python train.py --n_layer=10 --d_model=96 --n_head=6 --n_kv_head=6 --head_dim=32 --d_mlp=256 --vocab_size=3579 --activation="swiglu" --norm="rmsnorm" --norm_place="pre" --norm_eps=1e-05 --positions="rope" --rope_base=10000.0 --rope_fraction=1.0 --qk_norm=false --attn_scale=0.177 --bias="none" --tie_embeddings=false --parallel_block=false --extras=["capped logits"] --init="uniform" --init_std_qkv=0.0464 --init_std_o=0.00734 --init_std_up=0.0464 --init_std_down=0.00636 --init_out_by_depth=true --optimizer="muon_variant" --lr=0.00242 --lr_mult_o=0.711 --beta1=0.93 --lr_head=0.00978 --grad_clip=2.0 --warmup_steps=200 --schedule="wsd" --decay_fraction=0.389 --decay_shape="linear" --final_lr_fraction=0.0 --batch_tokens=[8192, 16384, 24576] --seq_len=512 --doc_mask=true --train_tokens=82400000 --steps=5548 --dataset="wikipedia_en"
Each number is 128 + 24 x the weight over its row's rms, rounded and kept within 0 to 255. Layers, rows and columns count from 0. The size above them is the row's rms in percent of the matrix's.

# layer 7 MLP down (transposed), 256x96, rms 0.134, rows 113-122, columns 0-47
size [ 87  96 110 101  99 107  98  97 100 107]
[[145 141 104 155 119 154 126 111 100  96 159 115 132 159  93 170 117 145 118  96 112 136  97 145  80 136 138 142 130 145 146 133 127 120 156 109 140 121 155 141 111 111  98 150  85 127 159 156]
 [ 92 142  96  89 161 148 162  98 130  99  97 112 128 152 147 152 103 103 146 138 118 132 111 111 124 187 130 141 109 126 105 101  93 149 154 148 131 111  88 184 156  92 150 122 144 174 172  97]
 [181 142 134 127 162 163 140  95 155 138 139 125 105 149 128 124 154 132 152 151 109 160 141 110 123 141 166 121 122 154 142 150 120 120 114 105 141 108 122 103 132 116 116 116 128 133 119 168]
 [123 139 151 126 162 135 165 139  97 135 153 147 134 150  71 136 117 123 151 131 156 139 125 114 119 138 125 118 132 111 136 139  95 121 130 132 136 127 122 133 156 130 137 151 200 134 112 101]
 [128 144 111 122 129 146 120 136 146 100 121 109 107 153 155 150 157 114 125 140 157 149 142 113 126 148 188 131 124 164 111 118 114 152 183 112 123  99 140 104 106 133 119 141 124 103 128 115]
 [135 116 126  89 158 131 106 106 107 133 128 129 154 149 151 100 109  88 159 161 104 127 107 154  94 128 149  93  96 154 101  76 148 132 125 115 103 159  80 113 103 135 144 124 123 157 150 125]
 [ 83 119 148 104 106 132 129 134 143 124 125 112 167  87  74 145 145  77 131 134 133 110  95 149 117 112  98  99  94 172 140 132 106 162 120 116 143 164  94 140 113 129 102 146 108 135  95 136]
 [208 119 113  86 114 131 134 168 135 147  74 105 108 100 137 131 135 155 129 112 156 113 118 150 116 180  70 154 136 137 141 147 110 108 149 146 139  92 118 126 120 113 148 124 120 126 137 128]
 [141 158 117 127 116 101 154  77  89 144 140  78  93 119 156 118 160 149 110 146 123 131 100 135  80 134 124 107 131  94 103 118 157 146 144 134  83 137  84 144 118 147 122 130 137  96  90 127]
 [173  68 134 133  51 102 114 133 137  94 151 112 136 145 170 143 122 140 132 144  98 147  96 134 155 164 136 122 121 141 141  96 132 149 125 131 130 127  75 110 131 165  89 117 146  91 113 141]]
# layer 7 MLP gate, 256x96, rms 0.144, rows 114-122, columns 0-47
size [102  98  99 101 109  99  95 107 103]
[[105 139 151 184 122 132 105 119 131 123 137  74 124 128 132 127 160 124 109 137 172 162 139  94 111 168 155 157 113 107 180 127 106 116 154 123 133 121 164 137 139 124 113 126 112 129 123 159]
 [112 147 146 119 176 159 108 157 154 103 142 117  70 116 133 121 142 106 138  81 180 124 137 111  91 147 136 121 108 147 112 107 126 116 143 205 122 138 144 123 112 121 144 123 112 124 148 167]
 [100 162 138 143 156 126 127 149 111 129 154 139 112 118  93  87 147 122 105 135 147 157 135 109  93 108 118  82 125  93 157 121 103 122 112 157 144 154 129 106 155 135  99 123 161 109 145 114]
 [115 107 124 146 145  96 142 170 145 136 107  81 136 128 126 134 115 104 110 174 154 180 138 143 105 144 134 149 159 127  82 123 134 119 140 107 130 163 147  94 143 134 165  93 141 123 125  68]
 [ 62 143 102 119 153 103 174 115 165 123 131 132 112 108 108 113 126 137  87  95  96 130 132  97  89 139 111 130 114 151 115 153 145 150  78 117 113 118 104 121 177 141 114  97 132  71 139 118]
 [151 113  98 102 161 142 149 131 115 144 126 112 130 131  85 111 169 161 113 157 102 143 143 100 147 158 113 149  95 103 105 107 150 170 148  98 129 135 194  88 119 134 120  64 135 127 138 152]
 [ 75 144 125 106 132 122 127 102 100 147 123 113  91 148 128  99 182 152  72 141 134 122 102 112 130 126 103  96 118 143 135 131 107 120 146 144 147 122 126 129 118 104 145 122 145 121 163 171]
 [136 184 171 111 130 126 154 127 164  97 134 138 186 125 117  89 139 124  90 137 159 144  85 138 174 166 132 179 104 146 160 153 136 153 100  89 103 132 143  91 110 160 147 127 120 108 101 163]
 [144 100 148 126  62 114 176 120 156  71 136 130 125 101 168 160  69 161 123 131 100 172 126 171 122 150 136 133  98 130 136 150 107 134 132  99 140 130 105 106 122 162 115 109 108  79 115 148]]
# layer 7 MLP up, 256x96, rms 0.145, rows 114-122, columns 0-47
size [100  92  99  98 114 102  93 101  89]
[[142 127 129 143 141 108  96 106 134 126 100 108 127 124  71 183 160 120 134 129 127 122 125 154 102  81 157  89 132 134 132 126  97 109 136 145 117 116 165 117 142 175 114  76 161  76  82 138]
 [166 140 133 123 100  69 134 140 100 108 120 146  86 134 141 123 118 136  86 130 118 115 154 120 126 142 111 126 143 143 142 124 128 119  97 107 125 129  79 109 138 129 124  67  98 123 120 125]
 [159 113 139 128 143 141 142 155 100 163 179 153 137 110 151  73 114 150 142 117  97 137  78 145 111 150 128 114 140 130 106 103 133 113  83 123 131 144 143 102 105 168  98 114 169 197 111 150]
 [133 131 109 161 114 116 137 155 108 113 121  88 124 139 143  77 161 136 137 147 149 130 127 112 157 150  87 119  88 134 181 120 121 136  98 180 112 161 146 100 135 130  85 113 108 134  73 138]
 [149 132 126 140 169 151 103 103 120 106 127 148 106 141 114 139 147 111  94 137 136 116 122 144  87 140 113  97 193 137 170  96 153 158 119 144 118 128 129 124 123 110  95 127 121 138 112 122]
 [131 104 145 150 122 138 114  80 155 140 102 143 150 112 128  92 110 101 118 161 112 157 115 101 157  95 132 157 136 154 165 167 103 157 125 129 138  91 128 107 155 166 134 141 120  81  66 140]
 [100 109 108  93 122 112  73  94 177 101 142 125 138 115 132 119 137 125 105 160 121 140 124 118 118 118 160 148 169 156 138 117 136 148 127 115 102 127  88  83 114 125  98 185 134 118 168  88]
 [130 120 112 131 155 125  98  68 122 143  65 124 137 130 148 134 153 118 134 134  84 132  84 112 142 148 141 108 145 134 124 111 159 139 133 147 124 166 128 123 186 138 152 124 160 171  96 118]
 [114 135 103 135 190 146 152  90 123 126  95 107 166 149  79 141 130 117 167 121 120 120 134 126 161 110 111 111  81 142 129 124 125 126 122 132 148 114 132  92 155 135 136 136 106 132 109 119]]